Weights of a small GPT-style language model, trained from scratch on English Wikipedia: 8.07M parameters.
Each number is 500 + 40 x the weight over its row's rms, rounded and kept within 0 to 999. Layers, rows and columns count from 0. Numbers have three digits each. The size before them is the row's rms in percent of the matrix's.

# up: layer 4 MLP up, 896x224, rms 0.105, rows 553-612, columns 112-223
# down: layer 4 MLP down (transposed), 896x224, rms 0.0953, rows 553-612, columns 112-223
up553 096:519409502478522510537466519503514512517508538556511535498617452510447476523456479574446527528477534504531450536537540535547501566440507528455526486446489403514432518435540493545477497538495560523524483575457519572502486578519518500518523533503522531515502437505484542533484527499556521457446537527572486519439592477522423498489497435578
down553 095:489541539495493424536442445554515525484510532471457536452513532489494456497508549544511459459503525526546511523529443423528534478434481491503594468481595562520535511507446548554498496508550393504549406545438459579521498533491500479494512542438522510511523495520399473471476482515483539503554530479474501531455445518487509584459497437499
up554 116:487488491520525553515522532558465465508523505510521482489427542441521491514480487512439513502471538540521509494517556443506547469451483499533517488453530470456512520477523496539453494528586527489487511514494469477524464621463406487514457379467464458481528556554467483585517473475432443508526505513499435501447499507493487509474453559530
down554 109:493529431428471507527507493477522504570427488493491538448547475514593524501551463530526507416477459465546585498505449486551492418520516521484505462514543398506555487434491501501520504484532465437452534472477486531481485516537498514489568449401463578486508521530488471442543468503401491472520513486566541493540469498467470522493560580445
up555 100:472486518444463544542500541516511420474515455523516506474477515559450535467497441485479486439478507485534476527519532463476478523516526509453561520562544558466468505511599487514508486535448476434397494458486513509513525490514463557515507456448459466566469573466500508467540440506451506420461462478472459551450499488523444492472410509469
down555 103:463502480537519530438503518422482484480510475539507535487475523557479488446646440439448478439514469464453491524486474493492523525515527500486537529485513448489499514533537568516506457495529473413479552526525536461484485483490464504462527455460492518488487518459442471579483497533505495519479558419486598483485438515499506468493544553450
up556 095:546507436468430502542493498468580476506545580519447558510507494510526458423466522521477505616514467529464531548529513500454485556540514474507538544523533451530592495578482513513503504476522464462544455517468540562490509464475487486564480494487509556493505494515592499491525548493573475591490510503498490519477520544515595506524530555524
down556 098:541500506517510478516536362546474522564494518487521519504524507485597529425532461468524480571526476512504507486535399499463465552516514459571433537493491480421441493528472529447538494493483481479490431559515489473524477539483500503544507486503468539431520522475511531528488502528494518520529492441471525498476500485466513458571481462509
up557 097:486559431591477520535540513480484517522478463498569537517525484502506503484501433574581553496483442492513472437510494527487462465528499515489498487536525514443500517538461571508533489549544509533435456491459517529494567552554574537562425404461468480502424545513453568472470571467550520472522480575538504527487556500489503434528555574417
down557 100:488445484510527452535478538541477479502486492418545499464444560531476487478507488535500452509505523477505507518536446616532461497483527544490488463504436512532419503496579419446452484432462525459493556470510425491544483529439518501447493541559421499529478529534552496443510493480486483454524503553431519509500505531447472518491502434473
up558 100:431499440547497513547472558512556473550553541490551430518558511521376413443493490481503503485499484545513524476514475515563491568436511523454503483536532493415493494452505483475543493493567529563448500480503560495427513509493467444496501464479580506503421553519442426461531490527488499462468477523549558417446507533521549486452564512457
down558 104:481496550542477543529520552508452452467460474510549499481463497468461517514517485506504507485630464530465464515481489531640498526423430504476498509524551586459559472433467517441515492439458518505502481474507534500461453480425513452534581478472516493511476530440539557506541505578481508464504465495527506498448518505436490532521531508552
up559 093:475506474543455488485525473463481496482518597462472499548639480516466523506489536566536513546469466550544460494497577463562477467468543516466556567503595440474453502514512535460533488453481516530517454468476495484525373572412530438480460540506569438475461501488532506467544512514546479522459539474502536535536482502426536492427542430475
down559 095:508524494516455520552439430471481481495467416517461541502481470531556502412491564442436479517471550548479513521407527472536474441567560546513444521450442487478487470523532581477540449575563539474457506491502475437496578561526445469513532451537476546415516499473580517487412428522556565500497451530482486480516506529447511474445492507449
up560 108:506498550585513556478485536510493451572513495519402523457501574536523501530468508538563502493455461549525526591522454504574551511450451507443539543481488563437450481552524524504436458487578528465506468510567631455530485447461436469496508535499477511441519501512444438499493505471480478489508531511541477515488508507421572427451476517506
down560 111:514530462421493522490566545560432502506478524518515473472532497483503527542520407535515533503525542546549540526539493474466547484426492523467534555492489548395509494470556479499440533496477413507470547524479523470472439533493527490479457539509547462453480522571444526509464466454498497476454511498510453494584479482514502465475474519445
up561 099:493463503476500503456501499461456502588509541536521519548586505455474424530470508515498518555491449515536416517474440539542477449508520483465538527467457410411523434474564544570439508543575476569510533507484522573503499541521454511487553493457516449570465525462466534451560512447432531455521534553575528468479473509542435440469463568501
down561 099:554481502483567482450513506525430598552481536497515530508484505535479551512540507500445498431531457521527490468490491517497394472508441483492492505479418604434488532500502498488453475488492528491461528528464489523505445499542482530472533438426550480570537461449497447470534510547598513551515496520538588475525451508497538467507490507451
up562 104:499547510447470489401508550535464522511513558524502452529450500455450519517502434554504507482448491431493580507568535527486539484552452536464509502461535482452567489533484459563468535505527539528485455473455528503518507563440466569492501542459543449426507539537590549425540466489520568497511474461471498561500467551470435438507459423496
down562 104:444452511460534491467444647477469539465475565499539512392525502541500479427448427555562521473437498506518466498541498468507542509508497516540541551582529511457558454527467575569483506552542506457437469498546489565516478468459547518450516530538556555481522537520546536533548483492487543516465513520478571510478558446491523492536496500539
up563 108:470449552525543539425525544490518499501546459469423504535466569409447486484527494529415432601502547524502510479488519521477473479487491517447485479552466514471467486522482445560541461479507468473507463417411509481432485538519420487448496459460476526511458568449469467545547526502518559549546573508461487513464511529482479499461548485540
down563 109:440573480471477461482412510510516461567530489500532501528455528468563473531471433546506462474606482484489500462472583503506490574543540509543504508569489509414558505500538550519530418528566444496512491505527449477473473498521502416466486505523537483450408559511550475519606515516485479524531572553470488442456525485518477467485571521531
up564 098:511433412446529528526460551480514454514545512473433507475491491518498431559525505496500450485577472551540519510425515546411473545428474515430537519514542492571464491463537476537515533486492501537478575493478523425516522483530507558573548533482455562563484474503533446575579522512512425544504511514591529486434469532487480451485473467537
down564 095:505519462505513486547481415464563415514485503490531460437480481497489541477550504534481450578450480535495519533434470460511484505596589497525504519500504417507444537477509491552446551454453453471506536482531505424571474454513486514500486497500464518509563479519520456475370585521475417491529497458591521450541447408496501511538496466475
up565 099:503532488538573587523529554442549532557503510537473550484477502454465471509547490507505568490480489485486492486547564490535482429484475512443461434434517485443566486453439525488518597511506481490466498530451492415495470528584505483541526559499468483528466542534563520449551527552496403545479535500531477461433478561476545462453564531461
down565 097:418491571518566567460518429532524557494547504522519462502499492465506557444521456497403580475513476507432474488512478531468433557599470444511528458517561515495527548506500580542488473550543483521478465520561435510544484434509499448475468500514532475504442546509521497532409500538552580485517555503519533536560542499501517471564464567512
up566 098:535488530461517485518514508483522463535514500462521505515485429562435449474507503545594541576463483531484479529491540523492474520436502453550518525592466447494494404530435475457453534511491527517438517478554495561503487474507511548480415452525531476477532532528542475499551512494488557560506540501468547449483440503487500525539500455452
down566 101:478463510473479413469522572524519546469493480502488418511547476516532466523552572482506482553482511546459510513459502500514523536493518483520441518492581421530507523512448517531560583493474406469557529508475566544534505575534492542493547459446559507476591415515426510509506486577505524487529424525523523445472462460480576460553481549506
up567 085:457508470518434469499560470511563464509509472597550425445440520491495481455465491571479532529490440473522531474479514470506473509546550544483520495532531512545451469527546501469550491545503464545535426451510515550506514609461503450519468450514577526506514484476496438499497548467493473596461506485501534510405482473479423542507540526565
down567 089:490485551473534544533524391461464576464487433424500546464450519436563506476534470490486544497456462416392540474473483539493481530512548485498462565531501560441461540516567533507476510465464472494589479488521538441482482547464505485484511478506476473475566507486506556501364464490425483461467439480482465436491454466513452554545472456493
up568 098:504554504573491553478557508549457418489467520526512440476545588460569578568483447500529529457504487462513469574434498508450465496494456493427495446538528514527489524514507540482521568523466493494482493491512568499515486499498483488531464530489469533577531537454557544490481470501417450530526478579494442535450608482454538513468554575487
down568 102:457535523430480506532517594482501525441449509459511516472488507533561465432457520534483523465502512551476474511544410531545504589465480533518566550432425488489586487576516466499485505465495571523607529501588575538502570491516517516548539479513528518508456548479537504485514490466535459570479479474489493459460448454525468514501407422510
up569 100:427428500498478483521458484512501462526502463494549576431496479539465493497431521496518493476517525526520503474558449480480583439433498516535482530468519411562462545528487529519470624489480535439515432461453557507510494529576471449523538479458486539498471456483466462547491535428483484572522571503553466502448418531415532479535578472497
down569 103:530571546513487527528497586486520473494460495493485492466531473478500458466494529472463476402548454590499511597510526505465539523475506453448473554460510493458518498535493497417497484501414535516518495439464500491435494482448471457529526457549589519386549473536485477476556438529521521535556505478508474523444527467469511520523415465549
up570 098:545462512466512502519487481428506530593521546498525533472504567523455556578549557503515532561566469483479507515482551489516499469491422513465511577537517504442524478478516486553423405465533541463485434535470491527547510522552548484475471509471496475544494524469487436538558584485517508532520609486546519476486460535556478581588510448499
down570 094:410454451531542513497521427500559485494517497545527459480454439502456481491542524437450541489448517526502496473537500507452523573429538504502460386507509463500498499457464467473495500504472469459479586520527468500514511595506495441500558507522462487495511487468562535490344498507455446503573515530411453491538469483459470427440480463466
up571 107:498510480533431472459494504511485527547467536529578515500447640488521551541488556516536534481472543487505516517538485484474529475440591517492483583545521513537518427495525583557601524570470539458497469525494497568494502457486554483548463584478477532515485501431544472588490489544506460470511493535596514497493489523476473539500540549481
down571 103:458533482491526516481528471474470436520506467455477532431507490511537483509541537512476555430421502582497564529563544466523470533535497601425578527529507503400480483483480482485452552585447521517515536518464531469541495468541513601501411518462488482499437493521472530484594501583491536510547515512533490507468525550545448520513459471563
up572 108:496467499556568507525556561549529496494543471538450541503486522506549517486478523538477578577492548520452505522511465524539520445459452500486528487488480535542468539472548508481587544512517479464595443513463523445452490500554508480498565507443515479503493497514523501461524457519368564487456517540513525445487539626451485500491471534573
down572 104:457500451484518507550475520469496544484468442443509504554501495456550461395515501573535549488563527568481456469498451505470493476526521496542521501465486509506526517522467460454470531514506520447582561562487467534506477541596566530542492492473558462553511468528495461421430483480467549498568562522475414529486514467462507545435554449576
up573 098:511436484491458507477496524518453504543494424481476491463524499509460440479492429482506518478467413512554446538536504542520499518517488499510479541534530506451548386518478502586466528536475452552471481466478482498464512555599507459546533529440504520537491597484458546512511533534458493441468462518501496549535572521470437508523509541510
down573 096:528528518484443474500467517519563507531480540498445546537491526503491542468477546460512523457547485492596522529533455526484454505488476403464494464459516512498587471442492494467535488492504474486467492502518573454567455420537477512463560526595446411408463517460459465482464559545500434538515537516471542491450431504484541470498538449452
up574 101:553510530575436529523487492515507441515536549452551509515526508584477511459540503451460546512571495491531518536487474536526526455526497472484463538565549500511497475494472438522496477542526534479414573515515569473502480422508477482513492441530542407542480498501487451490540493508435539497457600527597537471545531533453483519593550541507
down574 106:559497535509512513496473507495556553509449490479501529484500491516515462470492492481442578516534521538453519475568486489496503595425486499529449519545490585489542404469471514571483422440520569539407460499567576532497504495500498510518436511421452520432496548434512459526492566531522527475528507538576437531466479526519546614536493499551
up575 095:501535495473548503532466577491545486499518540484465464489548497526493520483470594516481400472436497464510501496559457461516529472447512425485520517490458527583531470531484533515520527551456453416436456490486506540468552561453421501471445475522496484428545475458477470515509507477528513487504468548516482515431484472516551452416460517467
down575 098:491518499474466484537428499453531527416504482535541533433455532505477513487509423550507531563503523532579556495497577526542549518552520503516523510460515449469531504441425505399500476496524593510508478479493503544477480512408525555454537517480539481498454429485523432435416572520536538532464465495462413398517538470513521525549529481495
up576 106:431436493470468538531508533495456449509519437468496505534571450481497463518492508505503462572480450393468518556488496533521506432483536508510501515454500536502483501451500530464508502530511491535503502534469569532539500545524539394491457541496469498523540504544460502433477475409460513436478474520525536523512481474458455516464457441498
down576 107:507566451470462407500429556560513479541501478490522524521528519391546483487537552459511507538541542500527470580489525466495579490531427503538527474507526533407461530551604503451578478517500540506509493496493485447531497515549479527519439522500577457438497500494503518507593419463544529542465489499493474435490484505513513478521511547453
up577 101:453425548493510521474505502560544491518558461515520534480455467507512457543448511538459490445539486488468533455566424471505486516488456494519531436503565517583459527514514502440397496532501487491444567517429509481519469474556579468441532482509539542434412506567448538499515501486550512482560503440533492588493460452432464495537512548464
down577 105:571497537465467470593545543432539466500499478523484524458452504544520413444536511476472541503523498530528565510554519537547505511561463485475545540511506615521492475498459503490531556534476531502487474534506587536513457498434452554534495450507534469440512467553500561474515556543500539454509448507486531552478388521586491497521495506523
up578 093:576450456530564456532472479504567464497515534506465527459469517526443492497523507501547449509616534491465518529485511570485487598421535484549546541419509438561424519570507578496422521524546520492498442482504488491518520534484515552516444459438545558586459480498563475522551470477532493491490490550502494486472450534510478504434609544516
down578 098:522486502544503420543463499556528514466458532530525559522429510423493495493514474448526388425539465549470471480513531475494545554534583450518561491522469492499487516529484566517482519475541462451473464517539428546446551462524455515489494489444424484554508554542546428489471464542568485484469471553503504501477442547516499466520472491505
up579 102:606523520536501437434516504551475497500465520486513420512513480446552452504553461455496477501521434495455452520587426433565511431479487473508515422511533471540612558446510529564534481590454544493476444551500542463560468498452544418443447522468525478488486559474534484481491458475461465528512507489511498522490531409481501512511509507505
down579 102:545514506535554488491539467533537508443474540491511492548475484457494465455489512441541471436569456521431467539532534459516600497506454419608564544429561515500469508596469548485550504464526489480521432498435492578519508419459520459572481489505495428545478528511536535510568426424486523492499506474512512546461472589462488494463505457476
up580 103:481404499487496506431519526496531519517546503452528472483482476548493495444495529525515483533462447476507586448538426529559447487472534446524490449499531473462528529518478555455505576490542438569478505479508532472583514466565481507452461482541484512471543503537497486533526469427522462551494437547502465489512448495427589480474535510474
down580 099:496404560556573438575492462545464554511488565486502530505483572480520535507526469518518458496529543504535459513528471482447423433463491491476481478476490484500495479521460536495453503561561520477468527471475409469510510535578627493450497510516463479517543462453450478447447513556535495484486523535575528458538522457450455468483511529457
up581 102:498517496433563532525553536515582494534557512485511469512478483518509524535461534527562501537553497460480537529516469481485507446490479496558544512492498527535495451483510527521521525523514454456463482454561533522524520470543612485427568553516412506529501467530566528503499504479533482550461472445489510490492491535560454439476542478546
down581 103:553535544499497506572494435508574462531536570441464537491538466525444442444480511537539520460467512512457604498567553515482559554557557497559456566489462457506484500509449500537496524509466495508496520435515498492480563522499466503554495483434462436467461605517528509542517518526526549449520537432603515435481480525472454461470463493462
up582 096:462486481485527475560481510494460524524566453509423518529496423505417416480447515506496502514558550493521537481527416465452520533504482493522557513526542528532499618478556513570483523520546505482489477475475565480509432452506480474601544448490479489515579521526498500519494515539514457480417485592527439509493556594490492474445466530441
down582 097:450520485521450466475517509499472537522515457546452550486471390486550445611516457512562471428531480521495462450479436508504424550382523456486474452563452524508466496502581474507477591541511483539469502533547537534524471498485494462451445465547572499451539489516542469531547458493521545502469488455447461546549522437460434460469588450489
up583 100:502491505500477588484579505442506437500529502528507489535492505520528539543491453522541605496539489523526530472493476537521508428471496541448516515517517504547546529510507491502542536492486585459518500477454484488521483516499559539471546516460508411583513520479473505484518476527506443465487409588555512446477566495531541484479471590445
down583 103:437451495504544542526479446558464482483435421454462484527518548515568462474418443444533569543461502551520459516464567533458430524480501537511436567551493540516446498530450499489558497557466515452527475478529484400502476527520513500467486469466539392551579518471460537537452606523421486428468507540543491542537495488486539518426499436571
up584 096:533488498552476619489533539459461483456544510491525524519504523484511522441513420490528453451486549471549436523560462552530477510443495473492488475497587430523505432511470427519499514493434499491451485436472475490524463528501547561492495506507519516456450501418514560461528501507500457569514462491543522510543476524494457442456500521498
down584 098:558418544466524458481490386492482490559485586532451473516506457469545458506549535491482462494482541575538503473496509479502442508447457439501538535544491535476510501438446560493415471473510470471524458550473478472479502522494503440476500515451454500478574495447452553471413562492532487476514584549579581573508429525489457479422458523401
up585 092:463557467508498581519507520521531521519504521474494486484555496521514441471551488539522457522467462496474538486482558470493477476452454539494488495517498610452511518480525537491555588489467515566512476528497510514520538494524458481564509480440432465493521514468459536512486552438564510545470383510429528597440535444520512473433520501583
down585 097:553470484500477453496547541529442515522441528503524461473579429498539468546500466490481452525533479568462502430534539468437489465493465494520560549567517516551481541527520523490474507491396469495479386552479508452468579437516543533480506516517498477468508476475458545500517546529507494487396508460566501530516498493469553501472496478554
up586 095:507485584479519493444527530491453516519504535486483519482490556517530537484485546486478575467522495528549468442424577496532521509495476520466545581534471494545492546558520582470510479524461533541493460479546453456495569535553517504555502482518533486509382518486470475461522530473521451531438470490537458515558542531471522426484519528485
down586 098:512476549526537529466445544489516569500541532501442496519558544561513525563506497515498450455466525550431447536456548531516437538512536519497481513500362478499510583484515474533511516496520536516510472525497487445514516528537478575477515541456481535456510468579479536472508577494534518538471511524506528471498474446529588464548509539535
up587 096:521469531463454505522568545501496422515512440474508501548530563503511475477521429493495463547551444480522474447472516510479488550474407473560549588497525486467525519554442509490539544487458535505529453445479516525608612564461520559491514415489514428516536500510490425441485446540483530572462461528482539456482508511490533463498563408495
down587 098:516461561519551563489500568495491450520471453493564541489512543499517563459531440576468558513485543553491513467486439503477526481491504513467548565528531422509482445477473508493543458490491502500460492499562512536524504499467475553473524561511459589513492506548493577443495524483461476572434502567494502462548520519550490508495505480546
up588 102:557473550490440462485550500514530511518536504498454426513515522537454578489436478509502415443512556497536426496498579470501485530466521503418473540469522476449536505457508493615503390445517507537516507475483487509427506507508522469528504523463461490501458552591460512495512563503539478503552474504557588528515514487505512487536530574457
down588 099:433552517468535528450444397534459519528566498455491561494515528518448484510568580429474466488534500449464524508543508457518484470505512426463568505492507396529527465487501492486462432523517413469520534535525442532530481522531458439424540567452517459527465486519458439480480507544489539514483530452517475520489507472417485561531540488524
up589 093:504547494524552482571450461446510445529463521479521518520503513434485495507478431560453509555536469525510433527471513465505517488525486498525566536441509446525519501499471542481549505528547478489478463443460534571525438516447544536506521503524502461487485500433474471504462502495561506513497520528535467492505585497518515536527436528506
down589 089:555477524548488468550515345531544558449545524490489464510493492479479557472513454468459413494541549516465446508495503474511479508497538502536446512559504503554506483500483502510515478531503486481571393508513515471467482472484537502471484545515486491497568503590518484537316570542461481436533553466527436484460426463521450476470536469439
up590 092:509582522567502524565503521540515507553490569466425473525532504493562491520537563493489518516515511534465573479508471439535518512564542478451534527505520490500470457580514504489475495556496523497531439500471519481492473505572504486511500496476492534511516506516501502534502481433511415583456509500467494503503501487489460462527579597434
down590 096:511430502517545505538475516543476540531465578500436488510445509505564494502513500545492485514499451536478499544472549492461461525494537510489459483520581519580458491462539491511402552534458452513541491485552550534409483462594499489490468543551509440558425518520539533516457490485460494572528534497517495472524400584511524500495462567492
up591 097:442509493538505580513463508543534482558468494489503534507526507504521497565467504483474462547528430557482561537542512517526461602536497475490520509556581531505572417431583523497482513454509518480502555464475522553451490482492529432565460518473478481564462591501487532534504464494538453435571484557476427506463463564475495419491524558478
down591 101:453509476502502428507487586509488431538560503441522454499487545401509437531562485454462522569467464528384522488562549470510519530519513518473453503553519480511479499542482513504528422460441416587527429534563460573406576426580508482534505508524490546529554481569496503525557571514457429508520555519483479478482500504477553490502529509557
up592 099:562505458572562573514463557511436485532652541414530528484506464458487495486561489554522490533483468559548526462499460469545482569478495511409570456567556601518476510520499526495560542490492464530481587475478452558520443438420520498544514501487497498514451483454523411481571544511544515429526488479537527510490592546533534461538470564471
down592 101:562519477481524474525600525508461428538499542497476445501513554474511500500540443470493518583471529550508498518518498539414451464521452432508564557554535502561504491486460423546497490467489538473461498494494471515494507511516592499509559520497478479486536516485511428497518465490521491553462480466590470595520531396463533481457478500492
up593 102:466472492425528537562502509480505515565518456493478493527412549530518523522433497555509481474502532437512478492526487526534494480541520552465565513511463489524443462442503533494442517531531511416511454490542565458488602536499446489573465480499465514505517517521568436514554486436430582485537464522524540477522515447539505494507540455574
down593 105:535438451459471518487520586503502529480491476524485473470512425539457518533427523513516514482429543535538500542533383507471549487452436520379548475493475439497483466500508465489514495465494421475529466540541570531461489465491519433472569524515531567448439495510552441486469523455510418470513453445509495516554527477416477560505466480513
up594 099:500502505470434560427498499545519444538526495513504482496558483507496504486487466571487538503553413523528546453475511508503506505534402505514529510475507521447541513583530470503526478537470488462497509505395562498504509477502472436482415466491459545494527545557553414485568599448545492535506514434541487445537525571479543516455582479488
down594 100:440486530462486540451508553502447545500546544548500504528504563524455441544500479482555511494500460538503449467460488500510502430558471489479597487534559437459520489517561426525509505458541517517440496515505549581460457529428455561442544461470494564535550465490539564430561424495492526549464469562522490523573528460494549529494532456529
up595 092:516437443442456511497479497498554529479504492539569438480457527439613475584467487410474576437569473457501528537518546494535546501545453455555586439488464473538529539399503478453591485566518494455518497507467523493472569514468436456506464495522482453507475549481532542510501501488470484502504533566499496526482411550488504437445545538478
down595 096:482481477461461506586510438418528492590538546520482533494479514491536497468505440532546492517502478521499460549443479566440481520434493458520394486498413506441461484473497482532513469423485516513525537479495520524546461500438495513425474503527562465475466514542531497582450511485513506524576468445466482452478509476527503562424500462455
up596 098:527554500466480563498473493453482472562533495486529492461488493495540497555513491487520510491509453484504488566562501472534430501516521514489541542466548475520459494465498501542570474471482505505504460585490466458553520518453552482498462539502539562523511446475530552514558508405456506546511562520491461497479455526570540451459545536468
down596 099:506474533462590508512498484493523521492577506503532503543520548617514494527508467460488514545565505550566405582452507500474484474549450519593478522504526494566510448515485444492463452504556523480506524493519500523522549571459448486454404446444535465506572537465487514566526531486406492552526501489506514507497541534548596434530469544564
up597 094:483473477507463504490482505498587498555480559505518542487530454478464495544528542510439493500489510568523575540530450534494534516488450471468523509483537546484477432572487448505596514517519558506587471479483513556492515522456538443481443512508443528568479520442485550551489535525445492569491543501533506448500503459511491514524566481454
down597 101:465524470500486476471461443560533491506462518481517451500546552510462543501541469504551524482440516508424513510501473482455512469495522483560457502536498464517456457523521466462502581477464557442493523463508559534481504543505533518500486418457456508430581467544538472509423508557424481435518507504443442505489411443546373506492480441509
up598 106:529529479478469444446527504502398471513481473482545520531511495528495470537488411518483472521481495450531480545562471485525540456437498504548512503509505450535483557491457511514538454539484480470574511478500489560526528546507497466492401449457519476499477447453419519508509529462374472530461431489518553535478491461495518462505496520496
down598 101:526464445554495499515492544451501425495521516475531502358541492541504477488512530452483457433436504530465477460510496480463559583500457491528489499446489483450531428518439531494504461532526524457555548515458548509558523468599495404511504542470450521499491527452470488529532454488513499442473508512490541560507479526432441417536523556529
up599 105:523492487508516539530510507514499523508475439481470534469540528543539448496475519447438473498475491474535484456520480505544427429474492514536510439561506428463441505511470525559475499450451460525445488479414595493539532502486496521603436492492549502470426497467487490536491530505497508573500497548474494512430487512436508533482542497503
down599 101:522510477508532464549511511578464463478453511434521521483448466432458466523533572547511530504542468461558538526497460457482445484483482559529578507524502567534544493534493511531529551530458461500553549468521518424453471526488520491467518499462516516534546497530465466538539562522489444447505449509495572511508493502521464487503486450494
up600 103:552586478550474510480455531511513509618582535488532486522476539466471523490436522487500503471541520479533486475521494551573546533445492458440528468490567530509496519540477522540505500581546513510519508479494479491488495476494449555588516487509519547555500542563530531547519473532516462481581489578482465491423479510505475500493483520547
down600 099:438541520545546528488553431498468533544478532476509482498473483521479522554443511552503494483542545474500415545517473434497540386450490464366559551478543491476517500492499553546429470388497545534472472512442452519547454446484512491538483480470421525557454491506511430496573464458504417480528467520468516450533554476481529515499449520518
up601 095:493412480428587489513475485465478499541534438509533565474595511462493494463471535510485536499564463590561507506518492500477578509484517550530558475484496534557446497539467514498550475553481524493500506463484512505520423468466504470571478461489575442476480504522538534469467484390598553491491502532548461481484509516463506476477543444556
down601 097:538566457531401451500468476532530507532476451552579518529468473459534550500475495534535540549486495490545404488496524525482489495482532516517469542445492485471494487482467505511510517445474463528534519541558454491500462456495548504460469447444478409502563453527493495527573507523491460521454523475536522458444483504501485504569517491434
up602 101:499456440519456465480424516502563491575499535534486467494542537488564504429523515539488444491519482449505480516536478475574466410457530529499521511611547524428528535466556508509473481460520508576491511514468528475489499567533480466561457493489516512577540458551463503519497522427540443479540470555536484529504532452522494543441539445513
down602 101:467508473464507419502476485480541445494520560512558498520455450531533503481520571433550545462529484462527469480452468465470608451503434571452537493575508495533545529425514483481506526456525514498524542488490428435584528505581527524520465535516420483520501518513522498504563503439491450567465489493603481477494474504489518537429450458485
up603 096:511520391557556553504469520517488498486499536510517520515479447481486499510448490533561493517506490469461526589486515390523568538534491500482516447501597500552517523517534453575429454612475537432489436490472515527506456489506531427485485471409468420431506540506531548424507489525537480500486483495462470469490520440493543534524519551451
down603 101:471527471503555463414491481486499512432460498535481529500536504505534537369484489411510503486465532480467506514550433497475490524538525510484435492559422487516445534472561547453514503525532508456504456465480432525473534415438528491448520470511465473487557453523525500438497464518531496501485502540503524530549443479505583482529491404530
up604 096:536511512507523533565517541476505427483475489494543509458501541466535520518508473487501525529582463494505528569539580513538487442516474544453532595506506497499489521463538538468542468530480504503577525490517544515570533478472563555491498549461489522489494549489509462539496426551572556473467491539471422477464460443479524520488582506536
down604 099:534598455447528495571562432527559433449472477496542501502484498502561450494437541458528536509484506509508556464522478467490424469510576537448482454522514503528477497454512545607494440486477478489599458534552503497490484505498529399538488438476536482568480545521568502490484477565538537521470568496484440490482509499537581458514559488460
up605 102:481551530492527553554519525551478495508538551557529507508518506450571517516558551527549511439464564469439474534543499481453485519452472408556471509523515419536471446453495475523434524507533473524457517544493488435479511502511485501547459440531511506452502452588491464504551458492531456555509487486490522492442450481456553468495425546478
down605 102:468567485469562452486576488572467528527509523547540552536446487453466439498500449502536509459436515505492475523536524480517456535488552489492449468510519578482463529454574504442473484535535477470537513579500522485525525503482548422501524532509528552505563493531476513548490538544557452529497484525471503452538417474495517500554447546525
up606 098:523440495515537499528526527539534442497475498512468554529449512479535481532436462484506505545448514516412485514536486472561454521485480563463512483557576572540504502580558518532484554528505484494517460426471523482511543463493448517497535522464453507578437518474609513553512445520526549526521559454486514518472470512471488441484482489528
down606 096:570535475500537476524510486511518582523542440531520507522494461447505529541561479459481568439511491486546455513536512488497602489456547491447506447537534471568553533555457522482484577483531497490548461428527503479526478475481433496576480548423465537488494572488475517468459504523536540512442543483599495548544534510502465446427565549433
up607 093:494483507441438616516440534507515477456542462468514436518543539503554538477438546482544543504458478490464446482505472449533500499473452433524479497563526571489528501540473569495530456440532470435569492529507465485454496535519541429512442466500554479513456526474552423477523494454481575526461500442556465593488496508456471515515517483490
down607 096:523451480503549436499546478501538515475536468523565514481521438510525567532444487483448530451531497467540565527547516551437470512581509489442454485449465430464557458518494480474517484425449461507462554499480538491493520518484522464449475471441577549540420436527462538418484511445538532476464478526563537549533496530548487546505430547544
up608 099:522517501485518552536517540442539557582493465554507536500520497564604509465488524507497509450498496431490433478510496481516528505460483558477535524515515545557532472471579526502513581510447484469465417464526507498500476545544498443467477441475457435506511454479462492503565533519544441531438494582419507479438488478514524472456525507495
down608 099:546533530509517467455477530519519514548490454515499437530536515528524514478516433544453495509487528470555490495534519505459521474439432436559566508555523431532571536537437497524517477560398540470467515490542516455512523518459436494550475547475549472482524441474526504424419523524466536505487496504411455478489568571513484535562518499432
up609 092:465431456471504533532478506503509574515541577464485503471474472495525443556489510445462566506538461557534502533445499563509526507529494488489529474437485560478476551542569436523464538506456511481527508490558563512526591540453496498441398458498513538538418516513489499491527446464440584561568561471484503530480553467526529504538496435508
down609 096:449483480491565542518496504477453492438555462616508552507549453554542491518537429502460484501439515497432509564565532475449518469564471540510489454477551459512468466496506472522430498448525448417503540568561483485509507548550502481513508585482534476460479552496488523532608495522474494538528555542537523490502464540557568544556541428492
up610 102:488460508544463549531546539449594521519525478536496541458494491453565422473541487511510517455532447438458573464522490517547539555456531480512491455553526510445546536477445496520461446428502498491445496507477476548452388541508454462480430472524491504467465526435482521518511521454485517596489473497500545477489487491450578438520465534501
down610 101:482520508509554527505554380497480481526494541425453429524462421543500459535435477529514468444447475491527503457457488466507447540504536549527448502454468455493521562471510544488420531557473503500510558426494500506478498450506522487493543486515488509436529489437502505529429490448537510433500506523485516485563520497513516540450483509436
up611 101:539475474450507495499472494437456484587500575512514524591512500449552494524511453456556485589516532399465536540510538396519543519571513505573538471508461520507501513487476564471502533549572590586561567489474561473470550512492506571529466502450510533527576603561484464458499511505483508444552542470501533522469504515454518456424580530476
down611 099:502536566500541498519509563418548546523549504533458560480473474494548508462526508421595531551471453575533489486486533519516471408505474485521489467533471537487537495527490482518542430464495486514547478593438567498455463505438474537466432511592565505480563518498493459460521440481447580515492441533479522489466500505478481536486618577461
up612 104:497523468514471484544507514450519525537563438544490444501517525435528577527556523537536459460542523492532511517517475538462453489488474527575502432558566585541533400506530456518532478497500491501522430502498503467525527466461546466459463507498574486518426481484511502470507505501510499497517487516453530465500480529423485489497565532449
down612 104:449539540573488518499520547502439488470532472479486517463444465544548533496416461586439584467522578527544507456465484506522477508524491503455445465509485512516433544477472448534509540536521474495513529461500501477505529489458526461458485458484475453491471557520473442504581505554495490489485501481576519572542511515569504532470498596569